config.yaml
d_model: 160
n_kv_head: 5
d_mlp: 640
norm_eps: 1e-06
positions: "rope"
attn_scale: 0.177
bias: "all"
parallel_block: true
init_std_qkv: 0.0223
optimizer: "adamw"
beta1: 0.9
batch_tokens: 65536
seq_len: 512
dataset: "wikipedia_en"
Each number is 128 + 24 x the weight over its row's rms, rounded and kept within 0 to 255. Layers, rows and columns count from 0. Numbers have three digits each. The size before them is the row's rms in percent of the matrix's.

# down: layer 10 MLP down (transposed), 640x160, rms 0.127, rows 52-94, columns 0-159
# up: layer 10 MLP up, 640x160, rms 0.125, rows 53-94, columns 0-159
down52 083:116111111166129115130147139155125096099160135117144129136095153101116142140174160152134143111173105129126078136144082140117122140119127172161118157074106170155146166117149152098139104153105148134092091114135138118109150104123134137115160143110116121089148122135161056120125131101114096153125140114092153107101144179086174122091117069165134147146111136108118112113107126136124140124171105157130119122155134127088169121097115152138153101118133115154157150152136112139138104114138084
up53 101:146107128130170143129140139153154130146162137131102145099094115149127061115134130119123142164158121125131091124156167115144132088106092124159104158138094085114130090124117122120168126123135146114145108115146108130095143134134159102133154133128117132103179158107141127090170114143125076093124134152148105123167158141122155149090104104141153113124140123128132136142153159135144112115144117146138123077117133145126146197164109118127130107145095079193114087119103091073154137115112165
down53 106:100115129149140116137149120091123116107148116162128144124161107152126162123060135175116167140148100148115159121121128099145086117133143108148150136098120131147142179143175115137124103114091106100127156097127117097120105133152122128086144128181152082113156095107146149177096139106111124166154147107092093130127133153190129114171166145145183110131106105129113141155087117116133075135113134151148113129105139121144092118122135129114110101142177134095142095137136119127139099128163137
up54 094:127121136135079150101151148142151115121089137097174138167118138171154143124083084110177053127142183141179157173123147124100125159151086127127090113145164103134156119124116119148140171103137117155154153130138104186116095127128129114108125148149134130110140155125081156098125087110145121115140104141142107149140104119112134167139131107109100102115135116108127139095156132160122123115115125129113132125109144143094155170171162112105136105119138137135137112074136149153133147103093130
down54 086:135115071148076127131109146097078155138108150145094126123166105141124107156129152145119131086103138135110107108143109121137151142100118160157144128164070159152104134149116122113114158130131159177124078095147117106148115108175138119175108153114154130162124089159164116151143137179160115160129118154099096127094149045086112122132139135121129152127121124126130106087145148098142126126151082119122120142141140126173125117113130125143094144128123135143131155169107138130143089122119144
up55 105:154077096071113121130163107134152121129156095142156145125097138125142163140121107119219100158117139146077122154116131112115154111146107130101145144158114188142122115180096114115122143138138134122128076177149104109151123125160143161141122129142124121115128117141112134140129167124074169123117088092133135145145160145145114089106134108124155148119132132149127139116093116089125109128152119104171099100119129141103152085127101117102128103115123105083113075142152123148142114114113115
down55 109:127157133148088095124168108140087107108124159128162106121099101124118124102115160129126101133127148118101129129109114143122097166123126144165157132134139133124133098115159165126113106105110123161104142153129112133101105110116150133145112118119135153152167130103136171127134121107152143145113093123127127121118137201175138078143148112121073106148151113139122104116141119089105128051144094157062179177132147147169144140129165119114098100137131136159125164125135121111175091157123128
up56 086:160083097131066146108151116191106109107134058136156123085130120119140159121094132154124134142120124132130124152111145129135142148138130093106127170121132101120086140161111151114118123113164116125122144152137147152159132164114124096155082147092109132093098110147153155131129133112130169137101116153149115139122146126145065115130083156155149162125131109127148091127179105132163170139124114083135131084158135081164129116110136141153130120137129083142117129161140142101095111156122108
down56 075:107157154110225119157110143093139146135131174118091155142090141156125113114146123122152146133114156126144134112128127109092114108140135151134115107152133152138152108119162097122124127103087130119168084111129091112103120112174124173075155103169128159130124132140119089129106110164119114125120122109108149134142124141129154126118172097127097128118116103114106156142098130118067075152141104157132144165120102165104116176152132113111142145146118178120176118114106118134151105096120133
up57 105:130125114097101126132128122152109088148130116130114155162128132123170124080096079122072123118140174145131118150125106134084133154118118125135153176162175110161117073117135150153102144126167116112158158170154121135107116086158120089081125133107103098141151146121107158133125132154140128072126143120136124112180109143077135158098140088099147091142130119139118136143141130122110138107128163135176128110127105131117151182120157098154116124119159134147122141129144083125141103181136127
down57 104:128113097165149152123098130135170138129100097209170065143138106117132121085125137131116144133122107182130121150089145109150117102144150125125118145128148090102117103149132097174145135100129129120116107132166101133155157132120141161125134129137117094150139110121140127140155130150143137119130135158070111131123131125137130085141130141137112164140179200131145133146116110105170109093069114122124153145114138102101171128116144111091156153118085085127135078139116117101130126126097149
up58 103:120161098116133181072139144100157110148136132141114098137073130109168143128158103117137125116103119144118139126157148104144121157141140110164176114128127149189155147119131103191073148151105095153139134072135109101123156156140152157091148119134140133117070131133137109123154124124098082102131148104165122104129139161085147115099149164133099121109149143124135119134145132160120078112135125151133172099103166126141126142103120128156161141105142160117088140111143115093128141117139134
down58 105:132144118152084124183119095140123090126134142138119133137137093155137115061122120081116121153160158145141115112121106134095137164100140121152126109111123146116140144136195128128118079155120132123144141131120151112166060129122118102155136139129128144150085134136129159141097147099123175143085086120123139170128166095109124150141136143116123151088135110159127098092126139104159128131150120102100154096164109169074184154105125084114118106157135117131123101163116143133151141130133149
up59 109:160121126122150156093129156126104147120132095118151123169094108124188136160144178111165113112122143121108103074113139156141098142152123144165152137126129129167143115130135140142109133158149166152140103123134153127149160134142091107095091141156143126100135154124138134152103096089113115078108143122178122139155155132120129142148115135098101104097114121135089101099135137150131119120104186178168112120135123113131100126146107158178133156145138174088174072117108130085122125118119114
down59 096:167144099152109182140124128122145157141132152161139136148104160104143136156135151106112140063122058168116115092139129127115121129134155139130128090140115075154146115125153116137152119104138134157102141116101155142162103090091125143109116135116109113159102107106145087129132149103094123116157132157190125149113118089112090142142142148070130152126136123123100066160118100153128128190163125144132133113148098154117169116144118141138137143096146127090141154138107115114104093137149138
up60 091:156098113134113104096104147164096125130096142164149102136096119096156143156154053129131122127108120127155121172133098126144137135105121107125106118138165107125141102133146165129121147058121094115146129124150110114188112176151150109134115143120145181134166151109105137146095138125115113147140126112146076188126077134108120133135179130096130109099124107131124108132134103155120156142074120133141139091152107133099094148142103146134146100156103130154140135140100113089132119178134127
down60 084:090133163130103151153102109105104151120128123122104138125136133139100147087120171145096136142097133145153150141129124102132164111157085144109142126104156144106123196144116136129109123132105139118097120134161121126092187140092136137116131129106131104175124156162137118121151114084142149138125164116142122079099123195142113138075081129149125153137112134181115120105158093135143076163128128123113141153152126110117157117156144074120112099136172134096102155114110125137089089133155117
up61 105:092116102069123132090168123119139076122127142127158131134141106143178124121085154123154124165156139048116130155067113103160146083158104102097110136123129120105112114159148154138170138102148139141127128119162124164136162168164151142142082149126162104153143161138124149096131090124088169097135074112112117132106146129129156125110157110153117111116143117126113120144161094151107144129140124127146106146103088130129153120141151116121149128137098113153160120112166095131129125116122102
down61 095:127110142134143101148135126189132192129116114141122129130142107140121114091139125101099146085112139159161102124130134125125102097113174142120105116140116148084151134131124086127114092125122122120133160093140115125104123112095106104156118130157123194125105079164133108129151157150153082124150138140154138119075095127115119148148138099156111128123109139121148108123091164095117114227176133117155151103133127140122130099148132117118131137113132174126116114134129126120109159155192097
up62 118:098113093160106148079155109123139121146097145161144096112135135160118094130143158119148083120138133085120098140116163135137156138124094111142160109104166123157140104141119118143117164079113099154175148138151149176136123122137096156111103108112146135111121140079152087147127135131106148102100138109128117129135123144091126149134085158109155144132151113096105111075125120118126165133130125154147118118078186161117118152130106166132126113154121081146122163160167139091085167147106121
down62 140:132159135121136159119142135101160173091109169097122116099117129149105167058152117129116116125114146118084094127155169135116156168130101153112119129132113096107143118096132118122116140102110110126143151192088126140122116128140127111113129104131127119131134089146158072137148131163148164142112139111130127140132109213126114134193101130129120097117126108151159086105110157107107175085137143136125130131119113117151127101116111195182101117147112144132118137112092122137146123138108128
up63 110:198116146090091128111134125129119101132113148131126127124120139091123130126167130082152123131155132097123151156108121095121136099141117105177140149117164147169110129148147121153126133107152110108184131174179103140138174147131132136139135114095138130107102133153176080106090145093122147092117106070087121179132091136140100105110111144123181096149177106176115131114099141140134148123113172129154107149111111122125155136134125153135109089154128131114122103110113151098124143106127127
down63 100:082144109119109102136129150129114144130133124120117106146171156132101096166168084131106166114161154113169117112134136124111147146148106148187086084110111158199139103098150189102106134131161110105150141119114145163137136137128092136090141125158106127133110134112119065170104144152088137111159116110117119163120133107105125171130143117127128100162127084148104133119131117143132143084142105124123118124112134129128152112132093146137107121124156106111102189106152082115142121127156154
up64 084:126135145130115144127120105153152121097133109127154106109137144114152145150134142114115138095128113153143127164152126127101097147125083087117133158119096105173136129123075128148131149123131098145146155121143135171161114120157142146151152106139158156146139103073126131096116079159137126142161094100149133110166108131061114124130109161109141107170139089101157124121117135069080131136141162142132115095120112138141173140100127132069164150160140136100145164104167091106116141167133089
down64 075:077146128122176106117135138111121141134128128105133120121153127104152094173128159115117133126159148157072129095082126136122130097132150162117126122158141110116094092128140151115115125119098129113101068138135197144136127127114135138089096145151080114137106157148146124148093164085166125117111164146109160106122145108147095126129108089170123136134126149168113122126140154155170125144147082136103120164143166165132128111125139140120092112092140133155144119168112116163077108118163166
up65 107:132154120134131138125122162123184097103132137176124077156126101124094121135129093111110103133123142121107104115082181161129139097152112125171121140137160173154113125152076124128125135103121117161168105107146149142128165144128114192142137144103135199164122145077142131096134157102124097109133163114121082153167130133104125142089133099144150146134168117116127118160111166139097114128133139124137116089113161150087116147104145145127093125130139108126131133091147108124090105119105107
down65 109:158142163146123137132120141105158074135102116102126133149109167126133118148108164127104129126083145154113152101147128141122116128149133136109099123123138140148130132152122166078131138114114090163100125122129133160095134113119118119076141150128171093137134177112157144154116157139174115151134152139084114142161137178121091140119125135142129093137099101135150140150171109081145146018113184107097120110129108144125127162130107152139147111119141115127100141107145150147092111100108119
up66 106:164153150129138137113137140191108099164122100177118115173138084097127105110115156142120116136143125153092135113120165149179130104137134114121119120118084143175156163151145151116128125112098093164116097125151146101146116135151169089110089062122120147129118144103123095111186166115140135130114120115117102145111120155119151130129116109119099140105173129138099101095088115113164144120126139127153155104118122134119126124137154148170125179114099136133123120131104130079088169145136088
down66 108:126125124127157165136116120165135165131126102103099112199096118118139075141142139159125105101128156120141097134193132090181103167116152121127142135161176149136137148120107146097124177130125112100133114098137146139139150148084106132149103127093116127164106137122109125141115142129151116113115071096103148075127116144096148150111143126123104153104103143128116134141152139105077114127104157132179135097126095133149111113146090169110136136136081125149128164085107133119148136119154167
up67 099:124132155126116127075126174161140150131102115172140095123113157100062106145097128098121086108120084107158124092152078185140129086172112118132118128092130084142136158120103119151103164115135118110165093145151128131164095151163107150126096134116155153130098126097112152097151148157127090110122108097118139137127170144098098140118134144119160129149156096154127101147116118157146150122159124140123149086108149124077156096125144105156130137135120134156165154143125127122133109122147126
down67 095:128122116144152143148127113099153101155126140101144126100151091114166196104118102130097147143144148127111099114144121127130130171112138116099133110145092126168150094133124111119121109103108140107112128100086125072146113124135134101125138163172119111090125140104154169153125111112139112143128150072145168129157131144148149100172119124138138118117135192123129139128164122066108102069137144134110102157117105106141139161150194146132135123122138165147108086109144128166140147082110145
up68 099:102134102076113144131160136120149120122165137130139121117142140130106126157134132115173112148185179117105129137080145170161083116129095123143117124144112170128165153155123118145127143094118132135118107156161099127146148118123135100134111131097119106140112129055181081106107134132137128097101120140093129107130113153111132127070119111108155181138101132116115132103103121094155142129069145112150168133153116102109186111143126129128123132127149153124139176127128144120145094170079124
down68 094:148178129148140144168111158100124125175125157163143125137082121146136158094152140123110115114084120129114140140145105100115149102126166157097155113114111131088141071127124144119120122137158131101150138141135162114102109101133128144129137117143132124133094123133094172107126142105150127113102125137134145149136113118115166151167061186106098129107140127153158160156154101134100100099183104165088104101107157138090094151111104123094134161141104079157112081134138127134126131127155155
up69 107:123075084167137132131134156115151138134133134114112153168132124101184130137142094111123141091133156111111155148071165163167139121128093095118171107132119163144141121166128171172118127143133155145139128073078091121126190133126095149109113135139122113122162128107107141104174143077169171091136152108122127122148156123092144128110131119092143134121104116132093110163108095150119143097143127116147116098109146120144139096136118146121145144133127088136144117097134089117150140100155149
down69 114:128167176123109117139108063116146132137123098097144151125153171142103123138110063179127076114131141122131103165099132103135121135150109139145107140132154140155177102144113146141100091144154123159121138100117165161108122156117114085118142144136136099125095129150108157121129154092138101099150148115089175123092125151142125124148138068125124209150140120118130119083105107141124149098137081167094152155115109127130128131160134147135117138148107105150100126116130145144117147125105114
up70 117:116141098096115147123111130139121095110095083138159169117160127108141144077130084116164128125095101111088134163120127154136115139116149117174145115144106109178107084134092161161138148118120120105097090146123150140127185161184157165158131130137174128138138130155144130136128107096152173089129102117160125106155149137137080128113158101129100142146123094133124140119109148140103103113109125116130189119130158135101161170106123113106141126146109162103106145126165140127110123137107168
down70 124:121102151119180102134121173154116109186102101130126169097141106148157148112121155171147141117105098142123131146093166088128132159111146155163143145141142102147115090152115145106103128097118095127128129107116117145132136194137118161121096118141110099136142159151134126158128120082135138142106065119147115089128100198105092102146130105122117138118105134128135110108148152156149149121081117128112144117100126106097152156116122128127159120114133142087150142171156120123113072173137116
up71 101:147138118169104131173099132145111116150157089148118137115151133117163113151148117133148114154094125130109116158151147098150154107091107150126161099169137125079157091122126146113102115124106111123127165150156099130123113107111135133130123159143114168122142136118144114133131137114078151121136185149142098157131144126119128118107153188141124145122106115085132045093107122096121135115108122135126163129107155139150117132081149091147123163160102169140151119125122106053087122151158105
down71 092:115153158118140121165154193090135160124146131109149145132106135129130115129110138138171123135138147110131117108086148134102079123118162183125087162096144123111114145163168122147087118141138156090124111118120170138136098094140161084092096129153107117145085135137079136118123148145107102159134130113108133119092139083101104117116137118165105136173150095116145119144114136109132130127149140092146131103107148192139126121160099136155122156136104096142128124128091115124139148099204120
up72 102:112114142128156103121105189145146122150096130132171152133150107138165105086114124124185101119110125135121129129116138093126118076138140131185111129170113134136142119160138106119141114131106126105147118120113137140136117104126116118098065081130128140141190174159114161111138122143133156155176101103134128143184121154124115127114151095149144127180136135123112120114100146132098117127147128145131121059116127157144099132078121119059116132138077112099135126088140150140108123107119148
down72 111:093146156112123104094086131101141121150112160104098165099127117142115162081132101114112105082148144094121104122095176120089113142153136175113127123192178100147148137159121102136120109129113115081153146188113076106143123100190157135097148115099100131150119117109124126118123133119137131141171123149117122121140118181119088137123122152170162120147096142092125148156129148139121122139126113096110147138130148119129143135116103081141119122112132115114138150164147153112171126165135157
up73 090:153130104086141115079150120136150150104134096103140096148114130089076145142110114149140085118130138130140133079110139110202136112114087144143095125112158161113148154170161084098125146158100161133126157119140153167162133125133185112163117115091135118128166147100114128136128100114109163155134082163106078131131128142161105098111143120132161131119114119141123121125085131105133161127111127134106141107147139126107114151120159147142106161144134106132138106132119101147119180087079105
down73 092:128162140109148161168135139173106130135144137181115179093133119131163166094109136120149122136100118163109140130131095164124130130124135125140127145120154150123088138101106127126126141135105151117140115151079093165085105142127168135114147136129100130121145118181126135103131150132157101145089171120122140118103123117110102132160123120168107183087111077122097134144162106139151150079146085092112144109108093115095107129082141139164101090119147151120142111121119100119127080168157133
up74 102:080109111152121145111112117167114103113194109105190132147157144116166126136126122110138141110122123130106153139128105151173100095150151119146117095073121112113106082116099117127140107092100124141133156130159116134100204145135122107166152149112122114111145123150135127102113126095142108118117134128114124131142144142100122120131157156126102147157132132142123184087095104125142164121092133122146141134072126160122129124179130093111132152158165089131101156085125116114112088178112131
down74 092:159168138093137125088132095092151168148102130131122136111130102161129106115164136154135134068133119091072175166101129131114119132113143153126132149152106092113169133140085131109125153118132125106143156117136183117149093161113128111094125119121151151173094098190116170126116118116122077135129084125147136124128090123154109112124135138129138148095154124147106143138073111176125140144134103151097112124170108158126143075126146131125120106121134151137135100172122103174125113131149123
up75 085:111153129133129159151134118154140128095121143140117164091152150135159090118089124123088120154090117084136113127152119131142146134174099128159135134112138139147122127112131098165131100064124120125144131109176124122142077141153157096109131096135170140104130136150102138071125130117152153115105147158173121178101146138162115150115112123117169121143133101133141138087117101123108138135135160166127099094135129138106162076127107118124132152147085142093173142143104167118127063150091150
down75 089:116123148148104099145144160124137166115135150146160106101197070119093177141142093165148134082166114154127147140089108147078117149117133116113124143093130106143142140114142114125151105159108142173150154134109147115116145101160094136129147117124076133136113129108179120156109131147101093148112125093086145085125137098130129142161160160101097117111113144138116108150119137136149171124108090082123127116118157147126118168118137113152140161112155135167074112123136128149144162107139117
up76 115:154090143125160169153118113140145116134123114151121177115118134131142114132099105144119148133141107135122156167055138128151159115141156137153124144129143102152091145133147120096110161099169133102114154101148071133101102142121115120167126078097143158111127120109189082098091134155106104118130135116134119164184097135119104118096151125124161115128134108106092167166113162103139141117142148122134101129114144158108161118143144138070101114140116112137100149098163129152107140161146085
down76 116:144142104130119084105177124182113117146111142126148133145136118117134124118119134087136116118132109146144114109123140155112116140136121092136141126118066148138138090111160106100117140131095121142117163121123106142096102098134134103143111147124128161121177113135126150099109172168153140152123141119139162123112166155131142146132152118119097120106104139130128087083152160109130132071123126143171135119132193159132068082074065156105142154119116150187130131119093154134154121118167147
up77 092:128122126117169129115136120124161083099145125151103135104097141106098124093099071150121168114135146072120178090098137090189155110109097137120130155143136199140118091115104138148139124114144171096138113098120087118117106113174170119158153106129129118156137147118127109105138102157105130123121139106094112112111123140141149142126162100158114149166111134112122147131094138073131139131145146131185102124101151163121166151137123115113139101151125092104156134156124100134154101117126148
down77 099:128141104142153143090139130130101146114135111115148136136134130138149145117128175096110121119128076172128099118151143115113142151152138111108155113085138134134127124157155179109124107096139131173080149134090158138139158174074136141104077113150098122129101094162138123153094190151107099116141157150140138160129095162141097103118125163132207111130116121142141082122131139145107115109144129149127132076125103121151110114175099140119152151109097149120132101138096139083118140145114135
up78 092:148113143141137117139104153112080187153109149128159128106110158143176158123133100118129144138146134064122128121122122097121202121128133142104139148145095165175118141134114144154145146098142174148155129075124137117130157140085141146136107138133131145165183130145104099135116126106162114113114137136162124140136084135134102125100146104133130085095152110140114088124142103160130151108120122129126147110129084106115118103133104112129096112191119159102144140126176115091097069125125116
down78 089:097132141085097183135158077111120100095134092133134114107152103147108127130119124117080122128131058140136159148142160142170150122130163171090104156124122138086128144136141141128138139146101145154087134163130147123099098135162146119178123130138136101147103131143066157128112124135127097155120121143102099109099143143116134095110109112148138159122113132158147164127152100143176145127136159138135141116158073118148128096128157117151144087135149097103141095149101112165118116121177112
up79 100:161111122120104170137129148117136145101128132121140114151166140123125136120083110140119148160134114121143125147113167152100124044114127121080103157146105114118129077164120146132150094065155122113155197132108136146149134114138179098158121128172158106149133131146137107124155148149094186116176134139114118140121140134149110135123123152114098092078173116108157115115157161116116154107126139111135110111146090126071112176115134119129154147151117099115136086118136119125130148116126132
down79 101:111132152155130098081108133126113118138146107149122115133157118129101067177165123135100105102129107130094135127097105158107113175144137128175174119130167155150128179126153144148083173148115140117127092110139118120119131129119126130125166129103096153129153139107159096129148105090129108116114105103127097122129100097115127106123151137152126134132117169105093137126089149146137113228102128108153163146104181129088134151137123089137135117164143148135076134109113134142133130138132118
up80 113:144092073118143138135145152134146091173155115124120125141124133113112134215101079082163107100101130118116130097125105142153153115124063094132136135154155136111151104149174117191075146145109069113108126177179104142145153100164132128117114125121146112117128131077165110073121145107136169112096110133165126109119140138126132133144136137147111148140118124140128139109119113088135154124150117119170120173120105121125128107123156113130116145148116123140116159131139113115119124134153126
down80 112:142172121153145119147158148178145136162135114105133117137081108143102124174117103099133118119101091097142122095100124140154145100140099116124114134186138132135149114122155138147083105106092075140126100151171124158105141146163154159092134140126112103110117154083125148133108129110137096100073149123131146103119111106130144140114127137123095165173162109133112194145108064160153147156135133116150097176119142143152121107147162120127103100160127134121096149125108127130130103121137094
up81 094:142126117121131128124141124121143130163176107126118080136116154132144128120109160142108162149156159147089139115170082124098131143112094144094164105142090155147146132141085096111123129117117144130119158128132105127159144141119122096120120123100114109119136164107146141094146115116095107112140093086179119116124135140129139159116174100146099122098130118166140133081054131141137137120125114101164168118139123101103154084148173142123140165087114131156111165113155112128207132152142095
down81 092:088123113129153123074163140132141154086099105120139142173157114065131107112110146101146144122129129183122153125062117117112130113124134118127091135144146156125104116116133163110106126118117135126120114114120129105149115098105168176131119139108137097139127107146116131146165133152138137173151177147136111147122090200115112106107148120138161117099132129106121124198142101122117145102135116144127142127130117192091132118137102117101119120108129120133165105152166154168089181132106111
up82 094:118136154142162116091072143148139147079167085098099106129137087149151119079127139127155121126127143163100137124098107110133097147127107143178168147112104105125156122145092149097132156127111114107117179154111117151126136144103106081110109101075145115136172125121121109107160125126112138125127116139122087144128117147151112156120184121158136154095142107136146153159118133084134180133126177129121129094158141152107132164153158107120152117121091105136114111086096159139153154145121123
down82 095:122134107121118108148150143130137174175105142150127135103099088104116145143157147131125086137092165165136175144134105110133164133125116124188093097122122121134128124121083113142114147137164095103113096129144099098112122134098121145093178092119123120133126095124162191156135092124116146137142138109154124128093092145146137094137115140147134140080132131136143093147106146155116079119115097175135148087119138162111127090136120150139141127125140113099157178176111134145126099121112191
up83 096:112135139152153153103152149147165124109103097146081110135135164127128108168154068139113131146122153140115119120161122121125161132145157118164141154100079145141158126112109147152137129100134078064106105092132097173157106113178140136112144140138136156094180130116125087118137109121133119119117143118135149132110141129120076096113134118084117092095115094108170116144158130089119139122066159135150124152149191131116115155116141120145096138131116145086138135151165113108137123119135104
down83 092:101144136098166134131133119140114151142096120154133130137141109119079129140164106109130128083146125142180133157144134108143144119106137099120126138139087151108101095083133101085116103137095083152107153118154109126137123131116152078129115163142111085119148150141135113112140125157097133171106098096160154117115104124136119169110100139213131138164142155108099156115119145125113141087135123126158128091180104119160115121153090110170143138117100184117130085138147151144125104148146150
up84 101:149135128081151086042161129156137102138181111110149096156128118112163134117099110086108089139127165159082118120129110150133098126123073106114143110171104122158142146119131140136129177130106149108134130129115130131132113149103115094120088147089149159124157131109128107152150124149122113147137167127171100128157101144129105162137135090106148118110094094119168118135160104113120131111127119143133132112112136107112098169146116107164172136137088115149157160123115095140147146117136178
down84 108:131140127171146108097123158138118172148104125115155083088115130083104155153127102100125122131100125109105107142104122170157100135113125079125113156120141137166132118118103128103119106108169104132168154177092155122167115133105104148089154114098135121145106094144139151172131126146114108172119151135116101128165167084173181135132118161112132128138110143131149129111096089135127146087127132139096176135086172166119128109139109161180118128111130124130142158098149099134118123104109123
up85 103:132095123098119123158123149130147090128198117126078144107105130156133131143131105175135072126082136119142134161093129105100171103103149151123137169166114175122131122142122119125131099129117081074163082108138134112136103107177128146124147137127142135105113133129130120102147112104162154082092090105124129143144167146146139126111147097128138105155153104128148114132161086133102149133146117113110140152085137126101152095111170119101153098101092156142165125093144130105148106138121156
down85 100:135132140131146094125096094132081152123112141129117119069109103153140092146158130100132116150136111134103129140109124187142118109105110109122110132121177119103147115138116146153109149130128152165098159160140184155146186140118092157165177127120145089136142110118143139138115117105119127114130125196177104119161121144091130142156078151113102150116120148171091138112139136151143121156139134108135135156151076125101122135120090131117106103173118158122098111125105100094095123134119085
up86 109:143124136111128120123156159119125128085112164124128093163145102122138090102131107125118099109131140134147107144116111116129152116160062154189158145136144151178157165106113131142150100106154125132160112116183139104161101138155109143103127125120116176128136144117159085119150157102147117117163146108096107132103145138153119157139173121108126105108159134123126102104109185117103110128105108168130130086054145139090129145112109095111094110108130125142140172155139144147101113128098097
down86 108:092148102158170108138125120105173113115122165124075158122105130135136109139110099096164126104093136119088153181121149123131145145136108130152122143133123163095119121104142125137139131091092124153147115147138105125147147133181149088113162156103126142097105134112152085137128130148134119086110095109123155124145149161143111112168153161141132151132149077143132111090148099119154124051126151127142143105149171131094107127119092099137076126103136184151105120149154118148141128166112123
up87 084:083144104079138135130186147098138129090146143139133166154123162137109132130122092102117126164149152135092105168138128110120162089115117174122111113135186125146099092155127115090098104105113149106115149125133141086129113108161145192091137113130136090138149162115119143157129106128100160107125118107151166100143128126104128169136182134119147116134130149103133128092146081137121154119079117122137183100116133130146139076148120143135145127130146144114125112071109107145150113141158131
down87 084:129103144166089171133095084128117171139096101154117128100125091089147128118143173192126147089106109153114110128125129114142129162119112100092142153125118121089137162150129130179105167122138104123193134126130115109160142174110121071150105123128145132125119115144115141131132127116178113142109136139141123151097095151159089113115122117142117124102139043111132142163113130120142102138180159149142114132128112087136110162131115093124145116143119110147117147138146166135131092156123117
up88 090:156116156105137135119098167110092145104104116162208122134176116116145133134109129120141126140166102103130120131145100170124144120163111162093112144116110088098151142098156102123125120124177146132136140138111179118167098113147157129142146130131135154121148153136118093056124132109112094152130108139112138117126125115091122155135154108135147129152071145118174106103136110134098158131107135123132120167085092155115132170085142131116143104134133171162136112087095090114139131141103155
down88 084:121122133166105121156121130175169144151123181104095148120046124139099152137129136143109125141096136151111115124101127115142136138116135105144139141143123168137129099169088135138106140141095135107110129099125089130087142171107121114117113116092126101140123146121155155174138109167127132145109137131133094141151140169139125074148158161117144101102173090125083139140119142111153087137155101126120125102160158103106124104154141130095125157135142080120107125153155191148101116088135100
up89 102:132140132093103166159097172125139142122132117095107129136126117139148116104092133108132142140122119118128153116143111115135120124213116095064109119145120098143112150094142081148114108123169135149127089121165142091168084185168159116117125124125137158116107167124144139123129110116128117152144076125117127132118166159085066147111164143174133139126126154120112134121145132112108166118113103125129130114102090120116166077130130133133111160137110118152167077146104137094144101135122137
down89 106:119088136105143081115141104149112126123105084157147115118159146149148094114135176150141125135130112160144093128101152115149145106117126114186156123139118156097154162156174127157121097104106080103145141129123157140116151112134124138169158135106101106105128103137134170181087163100131120105132198141124090128120108132128183105117146131120148126116142096144098118113083107133145136172124094125148122130144149128099153125140084105120115126157145124096088139120141129127062149155104121
up90 094:150117106122141152133111155139109103153180147127118143158120081125136141156095127136099137123097110126115126140088105175123096132188153156148113141135090148118103159157110148173102173147158149125102127121147097125137140130140149115155128162129160150114136147134152125051112138108075089151095129143136105151147085135101083107080158091158118143109126112141112134110120128115108141131087143148116135158091101127137113107089169114155144106126140088128143091088136144122112104149148123
down90 098:103135132120144142109142141131115107104105103100111103119167171131151114098132106093164149137126147108147093131143110059108163136117145117157125076146169096097158094100131121135153104124099103158168144134130141148131095119129116140115128157165083104109124092101113115150133163137187122097144123098089172127144152124152110184142122163144169104134114146130165069108144130123120104110133109095151127164114146108123099159121137128121126170140106181147141133153106097112139135114130156
up91 097:104126136120134138121185143109166137090119122143138107092097135152105120148157128106141084145109140114100118176111084155135087142135108153198115119175119156108179111125093084146107152128103130139125125136193109149163101126094125103145091128177141153139122164126120096113122104133149148134113101145080125125093092149123156171145130150080114144164124102126126164072107137112137111123117163140116161147147130144124104150126136152155110149130132140116112116097129126109147109158147141
down91 094:169086151138137082182116139119119126187097185114157089108096116133119082071166105154102142161110140136153106131144156154120127117168156128089124093129096154146132101111124138121161104119177108119138105175122123130123112137116124141102200125097149119116149155099141139137083138114131120125114118149153113133149150108154132092096162146174115134133123150117127133155140084118112121184126115135093104148102138147141101130126117103123129130164132112123156081128121123132126108121114100
up92 093:141147148137111204109135129121108109166171125148158147135107151107132126152145163098181101137129155128121132171120155136172125137148100120157109081106146115097161129167163153117157099088160166093125105092114139158146152114110123100110128153148113110127104143103160093125155105145129169099113091149145075130126133141121135131099084084115120124100125100113112109133162127154118129111107169104131138118105148135100122112157183149120122130100142149137153125121163147116142092101142091
down92 095:158124111119140119167185157156121116166135157059078155122162117157120134111129105106106172118126064142109150101133087135130115107104130105151121144127104125151141153104106151139091162111134097147148137165113124069149105111119124146137103104154116137158124124116075160138119147128143106164137128111100143133153105132101113106112168125113092166152147161135139126137123081144097134135155166192130099130144135184105142106107086113135143119101111141137141125128131116126133159111127157
up93 100:119130162142144146133140123130127127092158139105128090160117128125127131131135101103126171137164135119105120107118130171134121087140121125157128159095124107086119153160186141141138117135153119097177111084169081118153150100169104126161133127144132180070116104143129118140127116118147151120095127140107142119106081156120156154121125129109122131141129085104130102074077124104115131127180103122172132159134087143141163143158142072148097116144119176104140123140112105132171101126130110
down93 096:129139103177102123120137152174134152138130140132081111145173142109093136183080121111135128127127138116131107101120151099096102127102132114129189104132142165139102142103117095123130115155127130155131145124093123157096155119095150128131119108145146118139114148128117055059165130111108128120139128105129106111131140113106155175145142126152154108110141125116151102132185136184122119123092121143094135103130151125113137116133107140156141133092120129148091187092167105129092109142156173
up94 107:149117076174135136138141133150122117101144138143152086128129181148144107141126119125131143137133108161122111103083150148160118153131111144143139168174132136181128136131125151138120160134159123094093108117151102131126140140129091136118120108081130130167165169105144048168098125105144162150112076109127109123117123134126066144119131125146163149137125141122143146092081113117127137129094093144122148132120130157138106127128120116111126114149122075145148071149160142070124118092130098
down94 097:124102149093113147104134113120169116143090136122131147128134091091142097104119106132121145107122118126129146080133117129140145127146131132123114100115120158107140126096132118148109117145121107137151139151155152116094144123152127132147149110133177130107125110141114169108121131110127117131120106104141093133185120209153138152128130126113117146117114051150127127172125138155124131000140152136138103157134134109146152126132144144152105117120108145110129167120127132133145123165145138